Weights of a small transformer language model: 4 heads of 32 (2 for keys and values).
Each number is 128 + 24 x the weight over its row's rms, rounded and kept within 0 to 255. Layers, rows and columns count from 0. Numbers have three digits each. The size before them is the row's rms in percent of the matrix's.

# layer 5 MLP down (transposed), 256x128, rms 0.407, rows 125-161, columns 0-127
107:131122151117115151148095145100070136096128132133158145140109119154097157115139132132124172113098135143116125104139132136131107155144182160161148096127106163144134113097118138132118134135136087065134131087129117075096133108115139144148152096151154085112156123144170104126125085148119114129101093142121141135139150169077123133186144129137164081140153128112149165100140092142118100114108
104:116102095144134128132149181110148133129159139130120140106146094148069136121097133167105154120157138145135149107122160131143183163153116130100133118139099098080123128119145094109087118122125181081142129122123095121139123111098139157136131131158062096094159112130086092131117152105120119094079113168122148168128147121133119171117104137113103132116130132131161113131106127168172124147138
108:131148138105172125152152118110092136130094158143138123123109160143097122153130132109113127120144084129143164116113149143102097109088137159106102133141088113136115147066119097067072113112139108101110156097166113167136139136119125086116095120093138129119168121112129131111140145122171146085124088166145158157131128101145179134145131107132141117110127114137136138123095128158101166163173
097:149120105102118160142116155160116141120121125126118174075122124118117112110124145157094088114115141130152141123173120156105134140109119117196099144116085111138128124151112123116103187134159122152123161176122100150136116113167143112152096130140085156119084111122141181161120154118112129121094089083114134162146148117128133095132158171106090121111152128187148123106143106116137138124118
096:146185126111096188139142109144099111147074078126152139183166109116113132095116120117145118108118129103138109097123162116151150139109148117116130157097130120085128130130096154131156079135133139157107122088122163132095107130138083104148129125113147135134094114134128123129082124153104152159148113131171163126141161125093141103091128120126126161149109145074130126122159152120111099132077
093:128124107134142133103093095138140141126101142135122111138165077137122129191092124151158177066155132081131091127112136156148072099111078164115137133097117131124140114156113172135106108131132130133149134162149115130144106102084113120137137129139078126140144144112147076191137155111106120179110132103115126125126114144137122105130079132131133107159117114130102106126141150151114140156160
097:117169080138123080121115156134124161159177174169119126126106141154123144127149128120125082145154141171108144171145127118108121105109085146151109127184128177141123115122142122121103140084164087115131143136144103116173115154138112104130108130133118190110168134140128102150134114146117127107119116143183130140104109082107098139129114123098124149065111142152098120121127136129129161121103
100:156153122130122096159168139149127132088087093120121143179130144079124113156087111143120181142109140133126093122134140120086106108165115084136112143123092122150140120087111120092110113109138084138137116136135124141093118138142143123118098109187132108120134132101147123114133121159139148158128115131163108071160074103130121148097154112127083090143148138148144078121167101118149129131100
098:100106176139135109150133078112084151106104121130095124133092126109181135124170133135129128132160159113127109108093131086147123178160106165111156142078099120144121134164127098103141134140144103117139144144085117105121098146166084157143083157154128118152152181114155164132131143110108132125169145119143123167134140126143111103150125166145146185132131113131108121115095122143146112099113
096:095097127082112130145114172143131136087128171119096088144124097156169130133132145112109088136104140085127115138144132089150165135125130088129152144141125103096149106100128146155152173173132098112119123155121158159094145090144114125089097175171183103118119142131166085130123148181116154099131152121106105132106133145141096140112095148143129128115112131125161107114150121123161132124116
099:125150126148194118111110089136125131091130086116118141123148184137161112173131143137110123149138173110146111110125146178079158116181133154101122118122145097126080159119135133118164168117138070128077126111120105135161119150110131116087093120145102169156116159143145111114095122086142125130154139132142155130121102127150117174101136104120130122122092148107138148117121130090113115146110
107:129177112060107179113095139149141154131174130083115138120172129073139109120124127153132094115103152100134138085154127141143105127128169085136123105084118106143128145137121118107129133081083122122142118134134142104137155132140129160152136129126098114140111164123146126131146167121126141116112103160127158122100140180121156124116126154159122121139154112066160094127139089105080130134094
100:144147120175137188116105089131128131124136113115158118154129147167120116112102118117153123155131123126105095131160143171138146126134125147111170093131071119111143139179157075126136155136118145136127151112135111125116074138116086113108166140099128146114148115175133149156088116126134099095098127162193123121098137123131139129144094146152164115148140092081151155112104135137119150116085
100:131105100137104168130107098111136148129136090151115149107119136105162127138138130139127087123160135073137133171158176125111126094136114153130131123156145139136132136107146141118131134039126082125117113131130108085134102123118133146140185124162129134168128146125139114093111115124145121183172140143129113087076146134084117111110110142063113120094158148139125093157111100115111107122130
099:152137145102097125084189106154131123128141154123137107133130069148097131099124137158114101129126084118143158096126100110137142126139137073101112156196134171126100144111096101160141137131086121132125143129135088115165122146142117156190076131137166110171116139118135126137093128124140139097157099101093109105144126137163150120112134120143133119146127096127135137138186109120133108123154
095:130144094121151160087095129134102102121139125140094122130116124119126125113135152154124144151139139135113118099128141134147127109166139109166158151150119107075115119094152114121154153117133135142094125102106107136145168172149132175172129126137175146131105118111158123108146073115105158158115148120142116117146163148131120086137113119185181101118072168099096135098105105140081173141143
106:146109168146132144159151156068143123109154134120092123134123154158145116112172157115174114148151103093122146111131108114149134152088117140100121137074137125165128132151137102128157157142103146113134146144101120129120178131144156145128167118138154185146136172103121111105135096158142190129089162116149127150136122098134125133159129096125090148129124115066094099157113099117133117119150
097:123108113123145144153139140132131142172136153105134118093206119120109128119112116101144131158123092107121162113152152177107109092122149126158160109119151130134111126149153109142126163092094145150144088142174144146087145116112107117107105112106081189117145138108136079115144147133141141149070118159123168112107090136152159144122124130139098140110096149125167113150160135102148131135089
097:148115099105158142096110100124132153138153147099133111177078096124110104141144098129105150111079142129154082098140128160154145124117115113080146109081145123153112121131095136113090105131131065117127130117115123151097157134154112098127100157115115130119132152131140134137107201117080147120125138099110137098127057134095140118121123150157112154129143098154109135150122123134071114120138
109:178151122068126148128145111111150128146130132093128147130084124127133158149105121145082119087152134099124105105122133105135109129127143146124094131101142096140166159171132116145194119129165145134114085118119086131110121123174160152113125118161125105148089170116130111143123184098155112123125152141113112115098151134144095158116102132151097134129119106099144155123131080120152079088159
084:159133162154084139129145112130142157164159139144143119178146150152150135129122112103114122176153118155118100120131124113078125121136129156130096115115055093173142157146128124152110193139129159142127093142107147167114129147090140112154089149116161134159112107092089117153110163141153158120147111122141122096126125145155087109083099104118119129131143092133112125110088119116113150137101
108:141115114126156131109116086176134125168143101132158099135121140109139177109141107127130179115122119102112132149141141116143115100117160184136145136109085117184177127128126087136147130097137135127127130143133125125128073090144091137157138125081105141122113115174128147108119118105147106105140122153159183145159113111109129069109146170112106091074137113139163149116139115153139111113116
091:162106103118115125128147111147143146125160108114130147109119138121171095130127131093133156149134121089147110108113133125096141126156130126183118165084150152168112123165127104106119134152143106157136140171158138112166080140188144109176095112077108139099092133119101133086106131152136130125167151133157097116140100150118086090154111145169146147169094144134132162120137138112156126152132
100:122111109134101142143099150129101120163132133114122126098184136098085141107121114110129149174115098151107100116153148151128110148128121131162113068192104128130160148104108137136111106188115108144118140130155127152091133184114116136075114134150100112124132091113113108145118149134147176148124121168140127150129170112137115155185114143164149108171127089144121142112144119119109165145139
099:138089131136085143120099106120111120127096162137179089108099156142138132120123160136108111116156087147117190114139133083096081130123116136170165110156132092115153146113152104134130108108101096108092122087097114136110102144141176106135130131126067115120142148118093181106122134123136114151129101102138101125117117119078097107131113123114166152102113165117128097126115130158108153105150
100:153082103172120157118125106142141118133149095129132142115142185128086064111132154128122168141145143163148123152135122159113095146178142117118122127112170128140123102122111152097175099113164074175134123092133165104160139142110114087149104133124166142123105132146128124144083127110092114151124129152119136091129105135149133130114173102080135119171142109167116138123106117149139098124119
106:099173115086127135139140148117148157091075137133136133104137109123093113096120121135109127122109141166114132127122098114166129100109127089129138134173144174114106165135084169144123125160111142142115166051132112131106137137101132148163123154123118121120143095176110138131115156110119156127134189054122103134170132107152114132135113110125119116139129152124100137123166136121104134089085
094:117113146145095138131167105162149127129140128135132151120140121129169113135109107129123084124148173130135199141137119103128095118140077113171135143141136138115124164116161163156156144150104177127167110108137139149108143140126133139165111118103142084083132149142121149157151117140144106138144108198104125064111103172114142117151168142142127108113149128136158169152133146102112109159101
095:109115161139143145109112122142122144157112153135144143131111170146107095110097116153141100134158158123154194130146089136112071121129129173127160129103105108164167156133105119119110123121125125102147109149094135127149127053149100172139159145138127142142096098146107124149113145106089097106120117103165143171128098172139118102112101156099103164148113105101126112119119105108093114113157
093:148129131102159102123117113146119120154067140160144129138148107110156165140162101137160109105111115142093158120117069143084122163104161130076139136171114129110149135145141148150124118114135136150130119146139113147145116119110096131128098155149152127111161159114145157164137132139149145144154121147086151119130179190112118119103087101169178128123062114135122103107144136120122151143160
098:130183096108118152169120165119192093150149165092140134145135097138137132117067103177123136146107123147114149120087112133162155114136161136121086104091130127144097137100119088125156145128106130117176103105090125105146128127144152112163131132143163110148104171128126140115112113156129130123135115124126155112195106132116137131107089150142123119110144135105154150127143110114153189137149
103:144136107142085133150118113134136155113140109140160134136128099147102126125158086097122101099115115121120131124146088177086153117171153140103109134202091066130139115129077128120139134160107140158124127155147142118139113163144116133135155091120096142183119145126098121158132127132185101138134142137142106166100148103119106099144127136142102176116174114101116096090152131123126143155116
095:120144112100169109099191164106109135097137149103099130127100087115152109130151100107152163150124113082131131083095159104129145156139092087153184117098121128088141141138126149161131123108145093121133131179163132165145086154163102135095126133120136138128132148117097117157165140142118102144100149124096155104134181115117103120103129120165106103135133148141135093147101138138150151137130
105:124183159089120171138143155103105128075143059122134132098136125119093090097135120148089120096134126176146131126120154107161108122146118097144139134127106157153065121130102146133147139132132141128149155126147137169098132119137119119180185132126147143152089186118127131134131125160089107125125135112132146111114105096139148123128145118153137177131118103104127117122119129145059111134134
092:127161127100159127143159110069121171110114110153117108076147110122124124108177154137126114105156125096125114147175134098169160086158137153142127136160124153130150082190128160113101133101132130139148176150112133130121133124102149186084106136093129109148140124128127141123131144131106138093088155137094133110097118149133145124116151114106153084133136086145115115095118159155139143155105
096:142133153129140152131105166116146140093172117122111132111088148129160095131089121162095138134127126101139086148126154076119136144139134126150163134131116116111109147160139152139103135133102147134096125109148158106098084141176097120119148091114162168113097088123170192112141136156087177134104112142141141128146136096150118105135136142100121108161128078137135152137170168144094125130099
103:168145119129116111133156146096130196130131122113111173117150083129113136129099134149152133105162125147168103132153146076118139149126129130152127134130111133139110175132119122182136085099143108120126167121085113089086163142112109158126083118142094138155140155166107166153143141120147133114157128161151092126131102133135183133075089125101147130122145108091127138110149101129108099118120
# layer 5 MLP gate, 256x128, rms 0.404, rows 126-161, columns 0-127
107:148089189106132142164129136159158087118084165117108141082131097129115110156151128122087110123110132127135123117058151164098134128142133111145095138142133102128094149135109131092114142106125165131084100157112126159100142125119193129127114165145096140134110178138156109096175114127128149146162119123140179117148132074138131133146127159158130121142123143109143117131163111129141139103115
108:106150117073132066148120173131123123119114134124105147164142170157127160149151093089116140092108133123142134152118117113073119144120164151125106134115136123128124148078133137140106136082148130108169174133111107117132128175115154135131142148130108180097139151166168148158152177140130138108176127130135145155077110094161115166150132142111121122152100129150118100133138125122097119116105
097:125103139123133129140169131156154128113134143130077108149121065112118163146107129122160180106114183104088171108140148115114139086130101137133156106123109140154122113120121151070119150091177143131121187093148186142111147139115106105147087113121157154125168141149115125132136130135143154135088100125102118136093133153129110130118089107123111104125128105109107076130118104115117107125150
103:137087110120164142156133137140152097114095133152108155155148105086086100142104147151140122088100121144137107137112138154153116140117143101126114106192158145145146156183125088091158109147158176107131070148087127153160129111156083142139141128131134163156149155129160119076137136144147156120122117118157159122112156152142143140141109128089129158142133138119141167120116131136106133162094
101:110131108123139100108134122155157112176141102082105096126157122119131135198111141094153182116111101072126107121096112083174104129142144145086119169123093143146140129156124146135125139102145126116141165143129155122111130107122126161118108150142092121131158167130129137154148133126137114131138123121161134108140153106147131093191090130113122118151083145094089146113131144188087122130132
096:145119111082121137125118142145129136121128142139137163098145138081111134188108140136082134112142139122164145130189134101134141123115131132144094107139135207134151066125115125166118106097149116159126155101123120166139160116143141113114137121157176117080129129142122161138123184126144123087169120106143158144108129143142153104101118124161167121104143121143086161117119118114098153108097
096:139128128122078118150133092143143130136122087137127143165125076087094148116131113147121170102145112117124141160093208145106128145177108094088081114124160144145130127111154124141133116092130126124153079127087131120152134088150108129148096090129124132149124110172090146117143151106123114156155166138116174126131134114126098140115158149106170108124138128142148149102130145164125157108159
098:093141163138142143127130126130169151147086140118139138145146142062130120130131087125151104115126110103090125120156163120127178135119134107147132126153152123111151108109165160123151085102139148109105109135135072113106160144178101119111109099097150125134146127131086133131138105178077130180102127142128148125136087121148128124175129150134166145088194116141107126112112136111120132169132
096:137152113116143144165116118112138162090080130128143150116128143138108167122137150171150135121155124126099150174146153121128130141123144121150121129111146139094125111118140093150139072129094121112163084165158141115113146088154095097095112153107102158127108126159114157129103128128141112175188115116148110136112144112164094139095156123132144142150198122099136177146126143072120127158128
100:084145138160164129155105125119110100100147133121111125091133130139148096149159114077156131126100152103139096111156145157126153136083149156158125075150103110133147148129135150138170144100157097134091145133148129136153132105117146122110091107087109110104118156094189109119146184115145126150112097097168145142123114145140156151104159135153147083134139109127151133082165138145155152141116
099:129082133084122111139115138115098099113120149129118086144136128143134164134130149135097130106191146150133123165136132172121110094105138180121122147090129130096135136120147146119116130090159111173126142115098149160162127106134101150140137120112103140109151164091101143080108150177136117145082127158090122156096140153131160137133103101136168164138149152119113122074140151117156152143085
105:158160142122130151150087105115091132169140107116193153111165157125137154137139200145138122141131147121140107136162123113126147143104108117172106121132132130133129121161122165142087168096144162143115147113141130146090119150105093091149147101116131145141134123138172092156158154161117112146101153133120137111121129113190174116144155134159099158083123120096107123091136117138134141133165
097:150149175135058132130094164112136126125109148166118098123099148131136134153169114151146126128103128111129133146147120082160129098118124091151121201150129095141126118156127104145143138133159131136140135141122155155138125100131137118122105088123127136103124115128088123093181171167175098130071160141146147113114100130185134123126149130129158135106138132120120181108173132111157119111127
094:111138107131143156161110116135066134131137154140141169132101169138108159137113091110153113162160103141084107135167130112146153141172124113125153094114093138135118133167135122055146127135161152130079131135109105143110118097140119134110144111174104122150110170136119134113129165117084117124104144135143109166151120153072122131135117168116161152122162140124104119105137134122173120181146
095:139144146121163153135131141168157106154089183122118123151105145132107131150139134097151118108200131129127065135111163207153127129164175134102160143101113132130162123115121123105112103116122130140167098127087124123136075145121135151143144145127128124093133115127113139131141171157107114120106151143123139123102158113122111149120094108084098103148133172122152117152126159143168140163136
108:125105127076094100111111071138133135184088133136199133104122148107104126100118132135100102142128170106164143115124179157150130131132145138153161160138142131125104147099130126121118127142113123166122100103124140143142143113150135146117139141109171124101133148144103128113118133071138100151125125124103117146117065083142168090102140132069129129113093138143154120152139164160115135106157
093:108155118091117089154110160154132148116135157104117121087147156146089150175125135114167089122119119164128133159139110161147177099131109141109136120124063150114099128111131163077122140116108099139075087116136145119084116132158176116135131145133122121121131137148084134060148128130082120093132137124141149143120140150147175145130138121100150135136096118140121097112139147096142126104100
104:105129174130149120134104112136114134119133137088111101114106134132146138087161206156139104129112138105127176144136120118127159159081100156107132150097137132139137127131164152179146112128172123116122126139114102137143134167126104100106147099100142128151149138112108109130139164134105117187135094126066172103152088149097130140154176163153114119145150087124119122152125129156160136144116
107:145094131098161121158164159122119132134139162144096114107131170100113167110102144145077130120129151130109149119169142162092139152108172129126135144136147141142060177165160123094135135107145091138161092143148156137149141088125109112154114123162103077111140115140140134153129162154148125103115117142119103120125181107144137131142130121120139157173130073115123128137167152111128103125166
094:119144103103176093115109114113124071158130121175134101144103142138106084160150113120139139120141144178112123121148137109145136146138185152094157124110115162115128126155139134107152142125147141075135127142116142091138111109114147155159131128115108147127132145196090148082137149097103129144108114150109126133168130127111184160130104184136089113125104104169135137092161134102117144115123
101:140178143106122112133156103147131091116112072170159150136161124126156136117117159078121132074153064131124106097140097145127164153176130109120142156172117151097153110155112148140113138134140150111114136096100112132132160101117146096113120135133111173157147113138158128103187110119176137095157122142117142139099154153133134116137157111120127103164104109118111121119151154115142150154157
100:085087135161083094124145106121105117154126132096119118063129140119114139108122090104142090140118099134133139144143164135099140127099125079100161151124107159120101135144125122107131118131128151118080111107129116131144105137180144138131137144129104179121114137118170183150086104133165114114107125152116103102114176143160140128098108088088110084116133112108103091118140148133092148132095
106:147120112129124164171156078144113127144116147153131163079139145119132121154092130148131166130158083150155122139157125085119127158126145175101091117135146133111125088103099121102136142132082111110099120073164132119096109150134076141098161125076123143119168164144127113157120144135148142133116159124141146108112130112149135139100116161143144133158147158127073140118136161080119152111102
100:130110109139105171162151135099118150170082175113109166156102121131111124123102105118132096143127151135117115177077154168167142164144101148112137149164087143122122185094127129129127143132103157136104093096106144098156113104128150109110113179157106106103124139132099108139110129122177135145131149130131141136109152134129128108132158125097107155152091144122175134110105135099110106179115
100:118157093147145137112115114151121129122134126107100134104181140107121126140110159114156115150112117125106154161142120058139153141091115171129111079123141164104159136090101117153126120120172121092123118093091174111149122091145128129147136113134108132126132096129160106144153157135122083087189110111139133112091112120171137119101093113114110113152131086160075147144116135103106115146103
105:137137129116114112135149149131162111118122128097090138106129120077102103112160095145162146093074125145136141138098132158118169129141117168175170127163096118142088094144119112098093083134112142103094133187141137127113174094117116130149153102159139116102136130131144140111101110142147109095111125128115160161159104142090124151123105136113115142138124156136115052115105173120118147114131
096:102083161126149178137117133126132118132123148133145144120117110110152133101132115066170174133119124079128070103108121136148113181125162115117178126135089112109145103092151093091150162134128134095187195115130113119130107107134088162178131148126123082162122130156121132156119102124123115108113154118121152144149116110113111121131127137155138135097128159122140130134119139100158151135148
098:139073104134131143161139132099151102131123121117101116117147137115122105137107114072107126110119172110123095081112164150103106151136053097117118105160096102097167093107140123185148161136107112164115170138120136122137112141151133108144118142119094115127136103105159115136093143116110094112144097095111142103103149125162134123157139113116123141099140134111123092174131131175182126153135
094:111158145134133112114126098113118150104119140089116109056163103126147181156158157158119132143127134104116153110127083103118149142113176121074136154135103193128145123160100089112137114088120127149159126114147131119136125117130107143130108165190125120115165135156129087150095141133123133148142087124103134114119129091105111103157111134173147145088159144138117121140154132097127145140168
100:120109127130064168132139143096137159126105104100196125134123136064114154129171111175095130112123109155145150136128113131141174132142128136110083124129139117127112125124176097078116142160116118121175116081101170099137144134097126113151109097136120161147154135134094153140146127132114117098089161146119146127081110140138133173149176125113111160135118166122120153118155141137135132120124
103:148114126156120118129150114144155107138102097173111130154116123129112142144175124140162144163129174141131118145123091175172110104144116063102161131149116148135118138151137149116181108122113145103119071116101119168155129135147115135089123108113087176157094101147151151101116167097179111153162096164143133145136142145119138120132137132123122110142102116088113110119149171146126102134099
106:153122125129094134116087133094147156146140105131134123135127085104126097112124152107118117115145119113152126131121152155141078135139121133125145136114114138129118045163082097116138092138161132130127125138115125156154132113112135145163130138088151116140121173156153153092125113169136168088176150127155114120148096109150186074192164150127140124150146124115123080127148128163118127122102
095:119146133086127139159104124132136118116109076142111090107174129122171138128140127141152102156109129174142152104148140101116099106122128155121101160142129105127109104134139107156123133128148137176111112132104154080188127092075123102104130149158116099119136119153094149129128117142146110142120143125072121101137126167118143075134107166136109173146145090165156109114139124153089159084111
096:122127064147058126070126152171146101164093131119145113106086129111165115147122189136131135114121102138126141137119092108127123096154115138138158102150142147129127137099155130125122135103152124114110151172181128150132104155137140130110137143091141109117092134152121122160153102102142092155136145162132122106104111129138119084102122129095110142146202150110107136133105104161141152127139
094:169074108121135140123094115095146130169113115101161117142147142132129120151126178108144150134100149147136148123109149107120135143148089147150169142178125130133116143073157148136120149110155154095130167118109141199115136121129148138127158113154154112137114130099111144137127104144109123138090124146154190116109144124153127140175118131166169112107095147167110154146150099153078110161128
100:161107133156148140128159133123140145158083125107120181134183146139139089159109118106086089158118121170125092157108125123141136123119153171126135124126138123140125174126102112144129150131116154152116160097148093134147114115107106110098129176150165132114116145112165170151119120131099093127153097117117123112103154153109130069123104170116160141165147150160159075122139144092102138125104
# layer 5 MLP up, 256x128, rms 0.426, rows 126-161, columns 0-127
099:097142143137141146156136170111113120061138104151145082125110126152137115160126127114124146108137105131098129084166120093136154130119176070126129129100132166086120088098084125148122122133172109114136136109129136129105129091102116112144181117157142086173141144141132169135148114081121108125115139134144167141102114184143125158109090109132112106159130123134127162143140107132092123125161
102:117101150134155163123092089087156109157143115145111121101103130099103116113133133087130134129088104154176126098127112171114092145107135122130148111086124158136140147165177100154113140124146172095127154118125106100152147096116144100120134155123180138141129168098146107155143119164150132141132176142133148122115137124106103181095125138138066102137115130156122124126128069147108118135103
100:156091120148135140154090102106141111107152124125113154142134120154149123110120114169137080135155160149123147115114127115119126115138115114135130158137133122134193157118133169081149147060136101166124133131125151100126120153107084067124127137136106168165098189117111124107128084130092117115089161126091099143118078121123126146148111120129123136112146098093145110146137092136136078138130
099:146090168127087099126148094129117148141120091137120143121112127118129117075122067122163152138137115131160138129124113084138129116100124144139090148131093142095067090092116128126143115133112196141112111124130121082118145138118145132113109146129142124125129198149145127105098164133133156139115139170097134089087092115120175076131118160129125125151102156129113124105109093104110124122142
098:117157114128116118125119155133129128172134122157152127122132169129116103141102137101164130122157124178117144136144115140160161137113126106153175188087137124091105097084103121065158136103139105153142103116133124116121126131070121101147172117138111173097123098124139195120133140156131121135121149121174130122130146112155130112108144096142090101109106126100136135094090117155095134121084
103:116142119105183145126113119142133112120150108161086109106184115124145109117127083127109117117116126147155091155128085166114143148132089151081145127138157124137182083096095106121116137159119113142122135145091071164160161134137154105113104132050118130146159132112150162142155148111146152109089103125108161122122085141123136102132119152113099135145113117106127163125118149110138113118139
098:151141122100139118105087169131117100081071124180122130155130091120138160153114149156090096130139118092102129169143165109092144124157142094132113138141152094156116177073145096085121104078177108119157114122119110121152095135139165110140093114128153106115155121150131099124151125137146135109148125140126136098135114094126150114129135111169119121154143111146100103099133155120132138090150
103:097139186151106143170139139174126164107121129123141117135113136152107136064144133109090124145147134129114140121122094142141101113138139118118131159167107147125135108097138108108159116147120105165116099128128129096134072126159139101130104134122116119146110131140146153176109141103157099117153130143104157095123164145134122147161113058089155134136144100179113148158093139185148138104089
099:108114125136129130089141157127138132152154100138151135145151149159135131136093166182151115129119125132139096136128105120122141127137107157100138127104133166153055126056081094120096123116142133138119143125118100119153116112120140156156120113144133093123155099157114136119112099204173140151148141102113153152159102121128192163127144138141081136114134088113117112126097137128156154153146
099:176145167159138110123148138135120126156135171138119086162130149140102118125112122108160132113132122146083118130122129136108134135120112144122085107115115141119164145132128142157143104140098090121103122143065096129161166164117110134155121083128053177146100107156111135138073149086096128123103118117087136145138118134144116134154117149094144158183109092114150127141161120132113096110107
107:093104089099139182136125147084117166143142118134086101148161120115075156116137095124107147147143169069113146153163130135115153095158115139132133132137096158114131127154161139136116128151143138128135111180122138094130117128126137131195073143163118140125118094142138119124125146113106132117151117153086149162129087091125097115107161150134124163144096119131183087116124136106122143125126
099:099147088097128088125152146160188143085126162145128123120126134126096110138172091129124150123126112097141121144114158149134168140132107121071105158114117139150159167105106149125138118160130126139151110144067134128128159153125120124133157126165118135077120107109133175129101153137098149126097090079169132136120124145117122090128134109146182134134104138129113110093174144112135115088154
098:153140079109131138110085104145113114123154162123153148133203137160127132116155125130110098150139145096129123086111146137123111145153144151132120108087116095113151135119152127130129129102111102084081126086167074131103105119116171116131131168106085159113107093112158136100095130076104146147134088149098106143144096154134125140131100131126130115120105101116156108097131096125154171140130
094:112126154102160068112138120125180132127122101100111139149125130137131136145131124132135150091144134138150097096077172111100139116123115108118114101105182142122106146108121149189070123134139118141183112136114130125124121127113117118120128147082129090075101103144129150106103147113149116133119102137123144151119109081079083106157100145103128100118117109173109159113120170147103138161139
091:076143132127129099129145185146096151112114110132146129078128136143130110180118146165122109129098147102134124101152173158127129136092137159123132102167130142152153112088121124111140188160161129131111103113127093129156068135161118117123091122146107183122149138146146126116147155125106147158112095138120105124112146089127151190110128128116105122125142108116122094110163153159128115105083
111:141134176110139095122152137148113147184120118171098092160154128140092144120130138161150133145110149131137111144125120111108184126150134127141155134144129172118154148075096148125125135118115106153144140109114112112131092105107116123175113090160072140162149145093130135160160126197150143117131090114164136139141106115122083115114140130139136138128124141142120108125096114160149120102053
093:132128093150101109131107142106136109175103156097146121146146090136136127148191134109138123162109102152118139119153134138146142158136100112135119102145161148176146128151110140152152154181129108146146119134143148132135154149147101114120125119133144127121134120142140149156119118110104070120082126117124114115149097155105222090097135117164134121110095129181083104095142110132178122122112
106:094123155107135120164124142135121141131137188082123112079093093111176122134127112078144130091092143117140137140114139112114111163103071141111157158131130196151138157084132124162132103141142085113131097117099134127141118142132125146138137151143127091109154113144108141092144119108109131175113122145120172097169088116116129133130126154148161125169157121151130144155127105126135133167090
100:098137155135112114156147139142125079157186147110122106161104147119118142122127094166158107116129095097109097091128134149130099149136101111105146162126158120146153149109167110160141116124122131114103126156185090160149124125130060118107129114154134093114092162119151133102120166121125112108139131118145140153138110129129100118137160090177142105074135129132118179142121113161139151109177
085:133139108114149093150120123108132132145148099122150137098099151107132086131161100133120118135158126152099127124148157118157154151134125168076169101105091180105144132115167126108164150102170173093163136136117192126084120117120130119160151150144123174132137134130123134113144115107124126141164133159164131136161147142142159116100123168105143103134122092178179117136129127090112142094147
112:113126126108090118137163110173113125172099079115136084118164106151125137115110116062101168191111107141112155109137130112114152118103115099127140115146117120098099121157088134163128107109112116153133105139145150120103149129135143158171091125103150120097136124147114109114147154131084103127178134139120141103118084125108110141146150133150113140161079142115126135125153182097096151103103
089:108124119135137139126116084101112113139145147154117128133134163109089068134074130124138111101119084098130146170138126118143098118151143115114175091131103086147110104131118146112136115119146126099148108151124146108170085136108118086106128153085130140118142132110108096143178108150109129138109141073152149144117085132142141132086117099130134179095144086140108061112131110121114103149148
103:166164129162084116126131122106123157154150121132167144102103128151121093095166059124131148172091142133150106127116175134128081137149096126150118132142120109084085155155127138149118116176126145134099103122136126120132137108111130109112162148149080128136108138162155143144106128083116170116133112117150146165115106128129098100085133153106154108147093108127083111098115135142111114154090
098:143170130111101075138111130104179093146153183128146175083157138139169123125127135152126144131137118164133108111147159116144111162156110147185135138164146087150134105129198094123135145125087126114107139133126108123130111162169157099146143097141116142112095114125128122136119116104103158134118096126142137116102120128169129116153166129138175153149126160105130129072144121144121105123103
099:175132126126153106125129152199147115156139128114136116172119158176126162133136129177153133187160112106130124110139176131091130126142146136100077094105145122124098150108112128120105148120129096122143116146119110161114134113129129126102123119146115147164126187140192155124162135116178151119113160155156114151103132107123141120150105161081104116136136162123142157114126135132126087150103
107:128062102155099106100142095094145133125172115137115136144106134116113140156099130191143177121128162129163166142171138134137113153123162085109128136130120118121104150130158144142089098169093135143133125126122133131106090151130138133110155160169117078101132098140102097128080168139143101089121127073136117089142127136107103109149131115145129132125141125137138172141162147105137097141113
100:128119179104126140141099118143134143140143153141137168137143139118144128141107133106117157156152114095134116150092132121125136148130119149081142170095158123101118114096113135169149111096144125134137095134147103117136147066145077109162138096115150147110110143155168128113126169056121119109097123124138139161129101114154141142106145166074092153125082113081110146147137167120108151117168
092:121159130145155094119155117136086119101100120135087150113109104080120140123157166093110137094122115125139094104125136115123158141144134111093109172138126163105159125149178170163140093139150115153138137063155144117142124157138152122120073111157108134121113095153136147082138128132121142140132134118099096140123149125143144115168153093111166171135131154090144166111100133143153154170112
094:130154119145152104119084130119136087130154105139092150190128135131098157132129132156166141123111115138148158138141166105146130112166119109152149100115143167117130152163121142088107087102148140133130136156178147074118152140150140094121099115131093122105154120129100100148140095144099171095170122089094124093135116121157114119136075109123131148143099109165111138143156173119136143123088
095:110155131139133109096114129112120090140112164114135093112143106101136150119125127133153119161140165158108143115120133129114117119166094165113125162121139174156148123122148145135136140091105124086115117127152134060110140161090108114119153134166131146085099153130115128143171093108095127152160146166124135125128119124087205151120125094128085176088136180106139126122150105123129158109148
104:140152141128148139165125124112123161099079113149158126102080098146137166137112120136112092135130091114103131104126107121107113160123128161163111132067105156121132102167144125139107123138163153157119158171180122173107119100121154110155153134050184123147174128159119149118118118118116136127136131128156111126128121108190117143108124149119098130114125122139182123117156109126147124156133
100:146147132172111092166120113124116152103139111134113151100115153127189082077195125170152174119106115177121159143132129132107149119105082127142149122111135159152116116103137128152121172116128123158098091147120168130128136130130110129109126159135098116105110125170147122172122126140120072080127115142123111120134122134123121154159155124099162106119152126166149088120120146089126114155149
097:104139137090139133144149101137124112142115150129166073117115124100162120179144169129147152106139125138105112136119072092111159171155079111164109136182129086130117132158151130141149159130131172156130137103171154105154117070107103143120158133118088139101129133155098146120132151146115174169121123134129108121115129151106118093117133169153134165150108107099138129093137134128164126121111
097:136114124153120150111113129130138044126125136123157150128153145118158114130136115154136123135141097117122118135094104161136100130121123164133210128140134125154114177139161112167138125123152115104152082109101097134138102129128098103143141133134085130161100158111121127185114123119139106181123089125111105116144102109123103106089175161097095148122164110135123137140113113108182119093134
090:092134160145091129105130146091144123122160121140098161137117133123121168162114112115129154116137126149165090126103174139137138124130156117140135136111127141132157133171115146122157149165173172165093099140140098109130101113107124153115134121144108177081107114107109144114176146144104143119102136087140070100148069128125105126121143120149113093148094144114090141134165194131138141110120
103:151150066164140135145146151118206137088186111091152169110139152115145103137168095136071088126116090148125100133145156106126109160137147088132163127130125146145135123126103110164134140123120097136149146099123138129090146117149085151120116135141153117140124121131105161127086165110173114119146159138125107155148131111120115134120140184143146150155117132122118133146136137140176137155131